python train.py --hidden_size=192 --num_key_value_heads=6 --vocab_size=1051 --bias="none" --tie_word_embeddings=true --parallel_block=false --init="uniform" --init_std_up=0.0304 --optimizer="adamw" --weight_decay=0.065 --lr_head=0.0149 --max_grad_norm=1.0 --schedule="wsd" --decay_fraction=0.647 --final_lr_fraction=0.0
Each number is 50 + 15 x the weight over its row's rms, rounded and kept within 0 to 99. Layers, rows and columns count from 0. The size before them is the row's rms in percent of the matrix's.

# layer 3 MLP up, 768x192, rms 0.106, rows 200-413, columns 96-127
100:36 34 30 63 57 33 36 45 41 70 28 60 22 51 63 62 51 71 46 32 90 43 48 63 62 74 70 64 71 56 58 51
089:45 50 53 34 34 48 53 48 75 54 62 49 32 59 27 43 33 64 64 49 45 60 22 47 41 45 61 53 60 40 14 36
097:51 46 30 42 58 61 50 54 70 52 65 54 57 05 59 37 58 40 51 46 48 66 24 31 58 37 49 38 37 66 07 55
092:71 48 39 49 74 33 41 64 74 49 63 53 36 36 62 66 44 36 47 55 38 42 19 21 58 80 61 55 53 54 38 48
103:43 45 19 63 66 52 79 53 84 43 26 43 45 47 64 63 29 43 71 64 45 55 44 57 18 45 52 60 57 48 43 81
091:56 30 26 38 74 70 52 75 50 63 55 40 21 52 34 43 34 49 65 55 77 59 44 28 69 46 68 57 58 39 73 56
113:43 55 49 44 51 59 43 35 59 37 43 40 25 31 36 30 61 78 55 45 60 37 41 25 52 37 41 28 15 54 26 54
103:34 46 26 17 50 51 29 67 69 63 35 63 46 46 24 56 45 70 51 46 53 49 28 33 44 53 49 68 47 66 62 63
094:49 39 29 55 85 45 50 74 63 46 38 53 35 49 69 49 51 36 81 46 52 76 56 29 43 49 39 54 41 44 47 56
098:44 43 39 63 55 31 44 42 57 57 44 64 24 31 40 50 50 40 57 62 66 47 57 31 02 44 39 61 42 89 37 75
108:75 54 84 56 52 46 57 66 99 42 64 45 48 56 76 33 16 56 71 52 53 78 53 35 41 63 67 59 17 68 49 38
114:50 48 48 61 35 68 38 40 55 76 60 49 47 49 28 33 33 28 75 61 57 51 55 13 46 39 36 59 70 42 26 63
104:46 58 32 42 71 72 57 64 42 59 55 69 59 52 91 63 12 68 78 54 53 58 46 53 24 48 73 41 60 60 55 59
088:57 32 40 38 58 47 44 47 34 49 39 70 32 48 63 68 68 42 58 71 44 36 11 60 43 52 66 40 83 52 52 61
098:60 20 42 65 72 75 26 73 60 41 33 58 38 26 56 67 55 42 56 59 50 43 38 39 29 71 70 32 60 46 46 32
101:55 26 50 52 33 49 54 62 48 39 38 61 72 24 35 58 60 51 51 46 86 50 56 54 16 46 80 50 39 48 42 43
098:77 35 47 53 57 62 39 70 38 61 46 58 73 40 49 39 45 64 49 55 57 61 49 70 34 76 58 39 51 54 24 52
100:41 16 64 50 58 17 76 38 58 38 22 44 63 42 47 35 29 54 64 50 77 52 73 62 14 60 40 42 37 69 49 50
101:44 63 24 27 69 41 36 28 79 42 19 60 61 68 26 34 56 42 55 54 70 44 08 34 68 55 81 62 75 68 35 53
094:78 42 78 52 52 65 19 44 56 49 47 47 12 17 50 49 34 39 47 47 49 64 29 50 41 42 68 50 39 60 54 62
097:24 33 23 72 67 40 52 37 63 41 38 58 27 37 39 44 35 59 58 56 39 42 21 64 57 69 57 63 42 45 48 37
101:54 34 64 48 68 55 53 64 48 54 59 68 58 54 46 75 43 53 58 39 40 59 02 46 29 58 52 55 48 37 49 38
087:51 47 70 48 69 43 26 62 25 77 40 51 51 49 14 52 57 76 38 33 58 44 60 46 60 50 77 32 46 34 42 56
085:28 26 04 47 50 48 52 41 65 47 57 50 38 20 73 39 28 34 79 58 77 56 42 50 37 32 25 74 53 68 57 52
098:45 27 58 48 75 70 52 61 50 50 37 75 65 48 25 29 55 72 44 61 59 57 72 61 41 40 78 28 47 50 31 34
084:43 58 55 53 81 49 53 72 20 57 60 59 53 42 42 56 47 40 39 38 71 53 54 21 40 54 82 47 70 77 60 52
115:60 54 62 36 56 46 47 64 45 54 47 59 85 24 64 32 42 77 59 52 97 35 61 29 69 59 61 36 51 70 31 54
103:69 29 63 47 41 58 54 36 44 76 67 55 39 50 57 52 40 60 50 48 66 63 43 56 47 77 42 68 40 65 53 58
105:73 49 47 66 72 56 55 56 66 52 41 35 55 44 47 42 35 30 52 47 38 50 59 34 36 66 74 46 54 39 34 65
093:47 25 27 54 71 48 41 68 49 46 52 78 55 58 23 82 65 34 44 54 45 38 45 53 41 66 69 62 28 40 54 56
092:69 37 39 53 62 42 33 25 58 54 60 55 44 25 75 69 30 38 49 38 32 58 40 61 45 77 65 53 55 46 32 61
103:51 08 47 60 52 47 68 67 80 60 39 39 46 57 43 64 30 56 70 61 40 79 46 43 28 58 87 48 47 43 40 66
097:61 45 50 55 45 23 54 58 32 43 38 58 59 48 60 39 24 32 41 66 78 58 40 47 65 70 68 45 49 55 48 53
080:19 33 43 31 63 47 33 71 41 57 29 73 34 47 54 45 62 47 92 52 68 68 62 49 57 79 73 55 44 42 39 47
101:76 52 45 36 53 62 54 83 48 46 49 51 57 37 61 47 54 53 62 50 46 46 30 36 52 54 47 51 75 62 44 47
103:79 51 68 62 51 22 67 42 53 34 51 53 59 36 55 35 58 36 58 36 52 69 56 64 57 54 50 50 36 48 50 54
095:52 47 46 68 49 56 42 47 54 48 46 42 59 55 32 64 27 55 77 47 44 56 32 30 31 39 24 44 67 52 54 49
096:47 43 32 37 38 77 37 40 76 51 50 59 50 51 28 47 33 49 37 67 47 59 40 48 33 40 42 46 71 45 61 58
108:47 24 63 28 55 72 59 74 32 80 26 55 45 58 49 68 24 42 57 39 69 66 60 58 45 72 56 54 72 71 62 74
086:57 44 34 41 45 40 43 46 50 76 58 51 54 49 29 48 52 44 62 62 59 56 41 62 56 19 54 54 58 41 71 38
091:34 38 59 49 52 93 58 73 41 62 44 58 68 29 51 43 48 85 42 62 56 48 64 23 58 72 46 50 68 85 39 72
097:55 05 49 57 27 70 29 65 51 85 45 46 65 41 44 56 35 29 41 44 49 58 61 46 52 70 54 34 52 64 48 59
098:53 32 52 63 80 38 66 33 77 64 68 53 31 46 32 30 37 48 54 59 59 54 42 66 32 58 25 32 57 49 53 46
096:68 56 73 30 70 52 30 57 29 54 56 64 57 55 39 22 23 54 66 71 70 38 31 64 13 37 39 37 59 39 43 65
113:66 51 50 69 68 51 49 42 42 65 32 73 45 35 43 29 31 39 72 89 40 51 44 41 58 47 48 50 69 48 31 75
102:67 46 36 65 82 62 41 31 42 59 72 53 88 42 54 48 41 54 59 42 62 45 37 53 12 40 54 45 71 50 51 37
097:41 15 47 34 53 31 52 50 61 75 38 57 49 63 27 54 64 70 57 85 48 47 52 52 56 52 62 40 51 45 64 66
109:42 55 55 43 46 10 51 18 62 75 48 53 61 41 62 89 39 44 54 47 60 40 75 27 31 77 57 47 38 45 53 76
104:61 00 51 37 59 54 75 51 60 58 61 86 12 50 47 64 56 71 46 46 75 55 52 59 53 66 84 42 48 36 57 37
105:38 37 53 64 69 26 69 40 46 58 43 43 34 17 51 76 49 65 60 64 56 69 49 42 42 48 42 46 41 55 53 45
102:48 30 53 47 52 58 59 81 70 49 39 61 49 31 48 67 40 51 78 63 42 37 56 49 14 33 49 49 28 53 53 44
107:75 43 43 71 47 64 66 61 48 58 38 51 71 29 44 38 33 49 49 43 45 39 38 71 56 43 76 34 57 69 34 35
107:64 20 57 57 56 34 53 85 68 49 57 48 46 59 52 39 51 57 35 36 46 51 76 63 52 57 68 46 54 51 45 77
093:56 07 49 33 58 61 19 67 47 49 55 51 14 52 49 58 47 48 43 31 61 71 74 38 32 62 45 65 48 78 19 53
090:77 30 42 23 27 43 37 61 68 51 43 53 26 57 65 41 56 46 91 41 49 52 32 63 31 45 32 51 54 57 49 52
103:43 16 39 47 55 32 75 55 68 39 44 45 40 47 51 68 42 52 83 39 61 44 58 66 40 52 51 56 51 64 46 58
097:44 37 38 49 44 42 74 55 35 42 34 58 68 40 53 52 56 65 45 50 40 54 58 47 46 66 44 71 34 64 35 52
104:19 41 86 58 45 78 40 50 50 45 72 48 45 65 43 67 33 24 67 49 56 57 36 78 31 61 55 64 37 63 55 50
102:19 53 43 63 91 38 48 45 54 39 46 45 61 34 23 30 43 66 40 52 60 53 52 46 38 67 53 48 54 55 60 51
034:49 15 42 52 54 59 34 52 61 52 51 71 50 18 45 56 55 50 40 70 53 69 50 46 24 73 59 53 63 65 49 82
117:70 19 60 33 49 43 34 28 45 88 36 66 53 21 35 47 56 52 59 41 76 63 55 52 38 49 49 41 62 49 62 57
104:62 53 48 34 76 54 54 50 39 75 33 48 48 44 53 41 49 62 56 49 36 30 56 66 73 77 46 37 68 51 32 57
096:46 57 50 08 52 65 87 74 41 60 58 54 46 06 65 49 25 55 45 41 70 39 54 42 21 47 80 29 56 46 61 72
097:47 43 57 45 42 55 51 51 42 48 56 60 54 57 56 61 28 45 41 45 70 76 58 23 46 77 43 73 41 65 31 73
107:73 48 67 51 49 70 49 84 43 70 43 58 34 49 49 71 41 60 58 66 35 49 45 59 72 46 54 37 65 75 40 71
087:63 50 70 30 57 46 73 66 38 54 49 55 22 56 30 61 47 68 47 62 69 60 26 68 54 64 74 35 31 57 46 41
115:34 54 31 51 47 34 35 93 61 50 25 43 41 39 60 51 47 49 54 45 44 38 20 23 20 63 50 53 74 63 46 57
098:88 64 40 48 62 25 45 45 57 70 21 40 61 34 52 59 54 51 72 59 41 27 52 41 50 23 42 40 29 61 51 58
094:68 51 45 54 71 56 63 56 87 47 78 60 29 65 43 61 59 67 45 60 37 61 52 30 29 57 51 44 45 54 71 49
082:53 41 33 45 57 26 47 45 79 57 32 52 18 52 48 33 38 47 57 59 31 62 55 45 45 56 36 47 29 56 62 51
101:42 38 52 41 52 46 32 65 55 37 57 24 87 43 43 55 73 31 58 57 52 63 64 51 65 77 45 67 42 60 29 43
109:63 38 35 29 56 36 68 67 43 56 65 50 54 47 39 54 47 37 48 35 49 52 46 32 65 64 50 46 39 47 26 70
100:27 41 50 68 65 42 60 48 38 28 56 52 56 58 37 53 64 57 51 78 34 64 31 12 50 78 49 58 57 51 46 61
100:54 62 54 42 65 44 50 38 46 35 57 63 52 67 46 32 31 37 51 62 64 38 33 42 44 45 61 53 58 53 28 55
091:70 53 48 52 74 62 49 67 45 65 67 66 56 48 44 34 54 54 80 43 66 63 44 61 56 61 60 44 43 49 60 41
041:45 22 47 47 68 40 39 59 71 53 40 77 67 44 49 37 55 67 70 62 54 56 44 48 41 79 53 43 57 45 39 64
094:39 33 65 50 57 56 62 31 43 63 41 53 61 21 56 67 47 86 75 88 22 64 43 68 41 44 41 66 43 59 40 82
106:43 28 69 55 44 64 68 55 49 65 52 56 34 27 44 37 16 46 49 35 77 36 61 53 12 71 40 57 22 30 43 51
091:33 37 23 43 44 61 58 60 70 50 36 54 67 53 55 52 14 67 52 77 61 73 34 83 12 43 65 43 41 56 56 47
096:33 38 29 11 51 34 59 92 65 67 50 56 63 61 67 57 35 45 47 54 70 36 58 36 36 50 47 63 74 91 63 51
100:58 54 35 73 93 51 54 36 26 40 55 90 62 47 68 61 64 39 60 50 59 51 22 39 46 35 79 49 88 37 23 56
114:41 46 54 62 67 44 36 44 69 48 54 83 23 34 43 34 29 67 55 84 33 73 45 32 50 71 50 43 48 41 41 41
102:53 61 53 33 55 33 57 50 53 49 46 54 53 35 44 38 59 44 81 42 48 45 13 33 61 39 40 35 34 51 16 47
098:34 41 72 62 48 35 32 61 86 42 38 54 28 45 43 51 52 47 67 49 55 45 50 68 01 48 39 74 53 48 37 52
080:61 54 49 73 27 59 52 68 54 37 62 64 71 55 23 37 40 56 57 63 41 77 47 48 53 80 53 31 57 40 79 57
103:80 09 34 26 35 32 40 64 37 36 53 66 23 52 56 50 63 44 45 62 54 55 32 42 47 48 43 63 27 66 21 41
107:68 50 42 68 68 37 65 48 73 48 69 66 35 57 59 47 35 53 65 63 73 60 13 50 26 57 67 48 61 34 53 51
101:46 28 39 38 49 34 55 54 47 65 22 88 55 57 48 37 20 50 45 56 67 42 58 41 30 96 58 72 43 44 64 59
112:63 60 44 23 52 27 68 43 55 61 50 79 60 53 64 35 36 56 55 63 30 66 47 65 58 45 43 58 61 91 44 62
107:41 45 64 45 58 08 39 37 65 77 43 83 23 29 38 35 53 51 86 56 54 61 33 53 35 82 58 40 43 58 64 52
098:60 33 53 59 74 50 36 37 74 49 79 58 38 43 58 23 62 52 64 49 43 35 36 47 43 48 87 54 51 58 30 55
101:40 43 39 73 39 35 63 66 80 76 59 67 61 50 55 50 42 54 66 61 49 61 60 43 24 26 40 52 71 70 52 56
091:60 39 68 44 59 74 44 44 29 53 52 30 61 37 66 43 34 52 59 54 75 94 70 06 16 30 43 63 54 64 56 50
093:71 31 26 62 48 23 49 79 18 70 56 60 50 59 73 54 63 43 49 55 39 39 28 51 63 69 89 43 71 50 20 54
106:35 36 28 59 53 41 35 49 27 46 48 58 64 28 49 62 34 37 67 40 62 37 50 68 09 77 55 57 48 53 63 70
095:43 37 38 39 56 88 53 54 66 54 32 73 71 58 75 67 38 47 69 37 52 31 53 47 33 66 50 52 65 62 58 63
107:47 59 56 61 28 31 76 48 46 82 37 52 39 65 41 69 61 58 39 33 48 26 33 11 44 68 54 41 60 63 61 76
100:42 57 64 21 38 54 27 66 41 43 48 49 53 35 57 28 23 34 52 44 36 49 42 53 36 57 54 50 67 62 54 99
105:59 34 55 55 52 36 38 49 58 64 46 44 34 44 61 71 60 34 50 60 67 63 36 52 57 36 74 48 34 47 35 68
091:51 34 57 11 52 41 47 31 32 52 66 61 46 44 48 15 32 47 49 40 56 57 74 53 60 51 67 28 50 61 70 55
116:53 51 43 41 62 71 33 55 37 72 20 65 64 44 30 55 33 45 47 53 38 64 49 46 30 38 76 57 33 69 37 83
095:77 33 58 62 51 56 68 31 59 31 46 58 49 44 50 64 56 36 55 64 41 47 53 61 29 51 51 36 41 63 23 46
102:55 48 71 64 49 33 55 42 60 44 10 52 28 50 53 62 35 52 58 55 43 71 64 54 34 61 33 37 48 50 54 61
101:25 33 46 63 62 47 68 54 42 54 18 47 62 43 53 37 40 47 37 29 64 37 42 32 56 56 53 40 30 49 25 40
100:42 33 36 35 57 24 46 49 63 44 26 49 19 48 28 26 58 29 43 60 65 75 24 57 45 53 79 58 30 67 19 49
102:37 41 47 62 53 53 77 41 32 37 46 48 33 51 47 55 29 71 38 69 62 50 17 68 22 55 77 49 41 52 52 71
110:46 45 41 56 55 61 29 84 52 67 35 88 43 62 35 60 57 47 44 57 82 48 27 44 26 71 69 31 62 36 41 49
114:32 35 51 42 79 24 30 62 59 95 52 71 35 55 33 47 33 58 71 71 53 63 35 55 26 76 53 53 48 52 64 56
098:49 37 58 40 68 34 75 59 38 54 49 60 46 50 63 74 58 74 34 82 26 47 57 62 50 68 56 40 61 49 33 59
076:52 49 69 43 51 38 32 30 38 67 58 65 21 46 49 46 48 33 67 81 48 37 63 51 43 65 40 63 45 45 65 56
105:57 55 46 37 51 49 27 54 99 38 39 60 36 40 39 18 34 53 54 48 38 42 43 40 46 36 86 33 29 72 04 59
109:43 43 61 47 46 50 48 46 32 73 38 68 57 29 45 49 54 69 55 34 51 57 47 26 66 56 63 55 37 48 77 79
099:59 22 51 54 68 47 19 45 61 75 50 66 66 51 57 45 46 49 50 54 23 55 59 35 51 92 62 50 32 41 33 44
122:63 30 71 69 42 37 74 55 54 76 26 64 34 32 49 56 65 45 57 79 65 51 68 22 30 58 46 47 53 74 68 72
091:49 47 52 46 62 70 67 73 59 99 41 45 27 29 46 47 44 38 85 39 59 51 36 53 60 76 55 46 59 37 36 49
093:45 22 25 66 21 32 68 50 48 72 35 51 66 36 52 79 42 43 87 45 63 59 57 52 50 57 26 60 36 72 48 78
110:53 54 48 52 41 54 31 47 53 73 18 59 57 25 66 48 17 44 37 41 64 60 48 37 53 63 56 45 28 47 66 65
101:69 33 56 47 52 41 42 50 48 77 57 55 54 49 37 73 41 24 80 47 76 45 59 50 21 47 29 38 37 44 65 61
100:75 50 55 44 39 75 38 54 44 43 55 61 36 47 35 39 51 46 65 85 40 43 23 45 67 43 42 50 64 60 25 66
088:61 32 33 51 39 33 58 63 66 62 48 69 58 42 58 29 31 57 55 27 59 68 61 42 43 85 38 51 47 60 66 39
091:75 28 44 51 60 52 42 27 51 49 68 50 37 22 52 65 44 42 82 52 65 53 32 27 47 40 56 46 45 67 61 46
107:49 43 30 39 57 65 63 66 46 44 36 64 65 44 55 68 55 49 54 63 64 47 29 53 26 77 64 38 53 46 74 78
100:70 35 54 45 48 57 41 49 92 74 19 73 33 42 48 44 39 44 61 62 64 74 34 50 48 30 72 47 62 64 53 46
096:48 53 58 70 53 46 67 23 24 45 51 55 39 37 74 52 48 33 74 42 53 49 25 48 31 54 65 46 69 44 08 59
108:30 44 72 54 46 35 50 46 56 67 44 65 40 41 27 27 58 85 50 67 69 82 50 56 61 48 66 48 50 55 46 65
103:54 51 62 45 78 56 27 43 38 67 34 63 48 55 51 75 33 47 60 50 28 45 56 39 48 33 31 56 53 53 40 79
101:50 55 55 33 49 46 41 60 62 65 59 53 62 60 37 35 71 54 53 47 23 42 43 37 57 52 55 66 47 25 42 58
103:56 61 54 58 58 56 67 43 30 50 36 39 34 37 41 41 55 57 39 59 67 63 61 65 55 36 52 22 69 65 49 89
098:59 12 31 35 52 54 51 54 50 52 28 66 44 62 22 36 47 54 42 70 31 67 48 56 51 36 36 43 40 83 28 34
095:41 41 42 33 65 50 67 68 44 45 17 29 32 40 35 57 30 39 76 62 40 59 42 61 45 50 40 51 77 86 67 60
096:65 72 70 33 62 66 31 30 56 65 60 62 56 39 52 34 19 62 74 45 53 34 56 50 22 60 53 63 68 57 37 72
102:53 37 27 27 37 64 81 55 99 71 38 47 45 44 57 50 61 42 63 87 58 51 57 75 63 44 56 76 32 50 47 41
112:64 46 61 63 46 50 73 52 27 48 34 66 42 45 46 46 37 46 57 45 58 74 52 32 30 78 28 46 56 35 67 78
099:52 43 47 44 61 67 41 70 40 49 25 69 33 57 27 43 45 66 44 46 69 49 54 27 32 74 43 48 42 45 53 42
089:90 60 75 52 65 48 48 64 57 51 49 38 70 36 51 35 59 53 50 55 66 38 25 22 19 42 46 44 72 65 49 46
105:46 36 63 28 58 47 72 49 55 66 52 44 47 38 27 37 49 58 56 61 45 79 69 74 39 42 84 19 76 31 36 56
102:42 54 59 60 65 33 42 64 53 41 51 52 63 70 45 53 38 36 51 41 61 78 36 52 46 76 28 38 28 51 39 56
107:67 54 33 41 56 78 22 73 56 60 47 60 30 57 50 52 33 59 68 51 73 70 41 61 54 55 78 69 41 50 44 55
100:55 50 48 40 65 41 61 80 37 49 54 56 24 53 41 45 56 73 56 64 60 59 37 48 53 61 64 41 88 62 22 50
100:62 39 25 34 44 44 54 43 78 53 48 57 37 14 54 33 62 56 64 69 47 31 55 34 60 49 32 58 52 47 58 52
104:75 41 46 55 61 65 64 48 26 62 32 63 26 57 41 43 40 16 64 34 61 56 59 42 42 48 57 52 33 36 32 30
105:43 74 48 49 39 44 47 55 68 58 08 76 27 32 36 51 49 58 32 57 39 43 38 36 57 65 44 66 44 53 45 52
119:62 51 35 42 79 37 46 24 54 61 47 69 16 39 45 53 49 68 85 52 55 36 15 34 44 38 54 42 45 48 37 44
093:41 55 32 64 51 60 74 45 28 62 36 58 67 46 39 41 44 67 50 52 46 42 27 64 63 55 67 47 80 56 48 56
094:42 32 34 38 78 50 73 63 62 64 50 45 29 29 58 47 36 78 55 36 56 44 46 45 47 59 75 36 56 48 43 52
106:42 47 62 60 45 64 40 46 60 76 24 53 24 62 32 25 13 91 53 80 58 57 53 69 43 84 44 45 35 50 47 65
095:68 45 56 60 84 41 94 46 43 53 34 63 67 35 81 59 19 51 79 38 51 34 50 62 52 43 37 35 43 61 55 42
104:51 59 41 37 65 46 26 71 47 54 49 35 70 59 70 38 27 52 46 75 41 40 38 52 69 30 68 41 62 73 29 58
104:45 43 65 61 51 61 58 47 34 58 46 30 37 66 25 49 38 72 65 51 57 49 43 25 59 35 35 25 57 34 62 39
107:40 45 50 54 70 51 58 24 56 47 61 61 71 41 47 41 51 49 74 49 66 49 37 53 25 38 51 37 77 85 58 43
099:41 35 54 42 67 47 42 64 51 58 32 56 58 42 42 61 39 54 79 50 70 77 37 62 44 43 36 43 61 34 29 57
092:38 45 33 42 48 40 58 52 32 53 28 51 56 41 67 81 59 30 94 88 81 62 31 34 48 30 36 59 53 69 57 70
097:40 62 29 61 39 29 50 63 38 49 26 73 67 57 35 40 55 37 61 61 98 39 40 70 32 41 55 43 41 42 29 53
104:54 32 29 43 44 52 62 51 76 38 28 57 37 45 52 34 38 58 47 88 71 66 69 61 25 48 36 56 57 48 47 65
084:23 34 46 57 43 44 52 64 66 65 49 40 47 31 32 39 54 35 46 48 15 34 59 60 63 74 42 49 42 66 44 39
103:65 55 28 56 50 42 42 42 51 57 50 65 33 46 58 52 32 77 49 46 60 53 33 55 63 54 58 41 73 53 62 54
106:69 57 48 50 66 52 70 51 68 35 46 53 33 48 17 50 53 75 53 53 58 72 33 70 46 47 58 36 71 22 44 83
094:25 50 60 30 77 30 51 60 63 48 33 65 48 48 65 22 44 37 73 44 74 80 40 36 13 75 32 44 60 64 52 48
096:53 36 39 40 50 28 57 56 38 85 35 54 47 28 18 51 45 29 83 30 43 44 45 38 54 28 75 68 53 50 34 64
101:64 45 54 66 82 51 22 67 65 59 59 42 54 31 62 46 46 41 41 33 74 81 27 51 45 38 45 51 89 52 44 77
104:89 50 50 53 90 47 56 68 49 49 57 63 56 64 34 30 32 33 51 42 45 66 64 54 42 47 38 60 71 50 34 67
104:48 36 45 30 45 44 34 38 76 53 30 48 30 25 34 54 41 36 41 60 68 47 23 65 55 73 79 71 55 47 17 53
092:77 32 50 27 43 66 70 59 50 43 71 31 60 48 28 51 46 60 56 46 32 66 35 48 25 52 63 33 47 52 47 54
101:51 24 41 46 92 36 16 52 67 59 56 43 50 49 52 61 48 41 45 48 61 62 56 22 64 57 60 52 29 44 67 61
097:50 47 59 30 54 51 40 50 59 36 51 49 44 43 42 54 62 44 44 73 49 75 41 30 63 61 47 56 33 51 46 57
097:49 35 53 47 61 42 62 42 41 56 67 68 39 33 71 50 63 41 69 36 74 57 50 46 57 56 48 63 39 47 47 49
109:79 61 58 39 92 33 31 37 70 75 62 36 37 29 39 34 47 57 64 66 51 64 34 39 55 43 55 46 42 49 56 53
098:36 30 32 25 49 73 75 64 41 68 61 76 48 28 54 50 55 62 55 46 46 42 71 46 35 36 63 65 57 79 52 56
088:56 39 37 13 47 67 32 70 64 63 34 42 43 46 60 51 69 32 68 53 32 47 60 54 25 42 30 74 71 82 60 64
107:34 24 60 44 45 46 62 57 49 62 33 56 47 30 40 22 19 65 56 67 49 38 77 42 31 49 38 28 49 38 35 27
094:73 35 28 53 64 43 47 55 66 36 35 46 44 62 59 63 39 50 43 53 45 47 54 47 37 86 60 58 72 42 59 72
106:70 33 16 11 79 22 49 51 54 53 56 79 49 60 47 30 49 74 62 54 43 59 32 54 57 51 51 46 47 50 21 57
023:77 50 50 52 47 40 49 60 48 75 48 57 37 36 61 44 35 47 65 71 63 66 37 65 42 56 42 38 79 63 55 40
070:40 47 42 25 55 53 48 71 63 80 39 37 36 46 64 56 54 46 64 45 66 37 62 38 48 66 63 61 53 49 36 55
110:38 12 21 25 35 45 30 46 55 45 32 63 45 42 64 45 28 57 71 89 79 79 52 49 66 60 49 46 49 48 49 54
100:53 51 29 22 46 43 42 60 81 41 39 21 41 62 33 50 38 42 54 68 30 67 21 24 58 50 45 20 35 68 60 34
098:57 25 21 38 44 38 56 31 52 56 42 53 62 43 76 53 33 57 65 47 47 62 62 43 26 58 51 46 30 57 51 40
093:64 57 50 46 62 50 37 53 64 74 46 85 47 07 44 27 58 65 59 47 89 58 22 38 55 68 62 42 89 50 61 50
107:49 40 38 28 68 61 40 75 48 47 30 53 37 44 50 50 38 62 53 74 39 28 25 72 50 61 85 38 37 51 50 45
083:50 54 48 67 54 63 63 45 69 59 54 30 51 44 33 46 45 38 69 53 52 50 62 56 47 59 46 43 43 71 52 42
106:72 66 82 56 60 82 49 67 31 70 27 48 41 65 43 38 38 82 44 70 63 42 50 23 60 51 60 44 68 68 47 80
106:68 32 54 40 26 24 58 54 50 53 46 43 25 69 27 33 59 60 46 52 52 39 55 46 64 70 77 48 33 67 67 43
105:76 63 48 40 85 54 78 50 37 44 41 41 52 50 45 33 56 26 46 58 56 54 27 39 37 59 87 51 63 47 41 79
099:43 54 46 50 82 52 57 66 58 43 42 39 53 42 24 29 71 67 30 40 58 59 27 40 65 41 47 36 46 72 36 40
113:55 78 56 65 31 30 47 76 53 68 47 50 59 46 52 37 42 54 40 62 35 64 18 28 65 47 91 36 60 62 51 66
099:60 00 41 62 58 42 70 68 42 87 52 45 75 72 30 75 58 23 47 76 52 69 41 66 08 52 51 67 63 40 46 62
103:77 48 42 57 35 76 35 44 39 63 33 43 42 65 61 36 35 58 43 73 46 57 58 26 59 61 46 45 32 75 58 52
112:59 62 41 44 57 44 78 49 96 37 64 50 47 44 50 36 67 56 50 51 50 50 44 42 28 62 57 66 35 45 46 40
097:57 26 48 62 39 05 73 80 73 73 44 59 59 36 18 27 44 54 63 52 58 39 53 54 60 56 70 45 53 65 62 41
030:61 32 38 33 66 33 40 45 74 77 37 75 63 35 55 35 34 51 76 75 70 59 39 42 41 66 56 43 56 72 56 74
105:65 56 37 42 44 26 22 30 47 31 54 74 65 49 54 48 64 43 94 49 41 24 24 66 44 51 70 47 29 69 09 77
103:36 45 43 61 44 59 50 64 42 65 45 38 49 27 39 62 35 62 45 70 86 45 31 67 30 77 60 51 68 36 68 46
093:56 68 37 44 56 33 70 56 73 25 71 64 70 60 67 52 44 87 58 49 54 42 52 54 59 48 57 43 55 55 60 67
090:62 35 44 65 44 50 48 42 51 51 42 42 54 49 64 68 65 30 67 67 42 60 39 39 39 82 42 74 68 67 66 69
105:51 41 38 67 85 40 32 56 41 88 35 63 41 62 48 84 46 43 51 54 62 63 49 36 47 38 80 22 52 63 30 71
103:32 33 56 73 56 60 52 74 37 67 49 44 44 46 28 66 44 64 71 65 76 86 30 52 35 38 75 37 57 46 56 58
096:48 40 16 15 63 63 62 74 43 80 42 65 59 43 57 75 44 43 62 47 48 72 59 27 51 58 76 23 70 54 64 36
089:52 41 68 36 66 61 26 67 31 60 51 39 49 37 49 53 57 53 70 25 50 44 46 47 63 62 62 35 80 33 49 78
091:73 56 39 44 56 58 75 55 47 32 46 53 21 27 23 40 63 51 38 39 36 60 41 13 52 86 63 62 56 43 46 30
097:71 37 58 28 41 68 42 74 44 39 55 31 06 28 58 35 55 43 63 64 44 59 45 48 49 92 53 54 55 55 30 42
094:41 37 41 49 75 49 39 57 31 49 49 60 49 29 58 57 48 25 69 73 78 16 74 37 47 54 66 58 51 37 49 57
108:43 21 47 59 63 42 58 48 66 35 47 44 63 49 50 49 65 81 55 43 48 52 42 48 55 84 58 46 41 57 73 42
099:42 50 22 18 52 57 61 75 48 85 43 42 50 25 24 47 43 42 67 53 56 44 37 22 31 67 64 51 36 50 38 54
108:64 54 73 53 69 49 48 67 21 71 48 40 49 28 29 42 49 43 59 49 57 36 62 37 54 37 72 39 74 68 61 50
114:47 45 35 61 57 34 39 45 37 78 55 56 44 34 23 46 39 57 44 80 39 38 27 67 38 49 89 52 52 63 44 54
099:32 56 88 49 52 49 45 69 49 81 59 46 43 49 45 57 56 71 58 86 39 57 32 37 40 55 69 42 88 34 70 38
123:48 20 30 25 63 47 45 58 49 68 23 56 27 38 49 51 50 51 57 60 66 54 71 55 55 38 57 62 64 63 41 48
111:46 34 16 45 35 62 45 41 35 48 43 82 52 37 56 47 34 61 49 50 46 37 60 63 45 57 44 35 59 46 57 37
097:60 50 59 45 46 73 60 47 51 39 22 61 53 57 58 38 20 45 77 78 63 46 59 51 52 42 46 30 60 70 49 60
110:61 57 63 29 41 58 71 78 24 84 22 53 53 39 67 44 67 58 58 65 60 42 47 52 57 53 64 61 36 52 36 50
023:62 35 43 54 68 44 45 57 65 55 36 81 23 38 42 63 40 34 62 73 69 40 34 36 20 60 66 47 51 57 43 72
088:60 50 59 04 61 59 65 79 37 62 68 60 50 36 44 47 67 52 76 45 60 29 40 37 18 38 35 47 74 53 62 99
097:59 44 55 35 36 46 71 55 61 46 68 51 67 59 48 67 77 27 47 60 34 59 32 70 33 55 62 73 36 78 34 61
119:26 58 26 30 66 38 37 49 68 61 38 79 74 43 38 60 35 67 52 28 75 72 41 50 55 52 62 38 67 55 13 61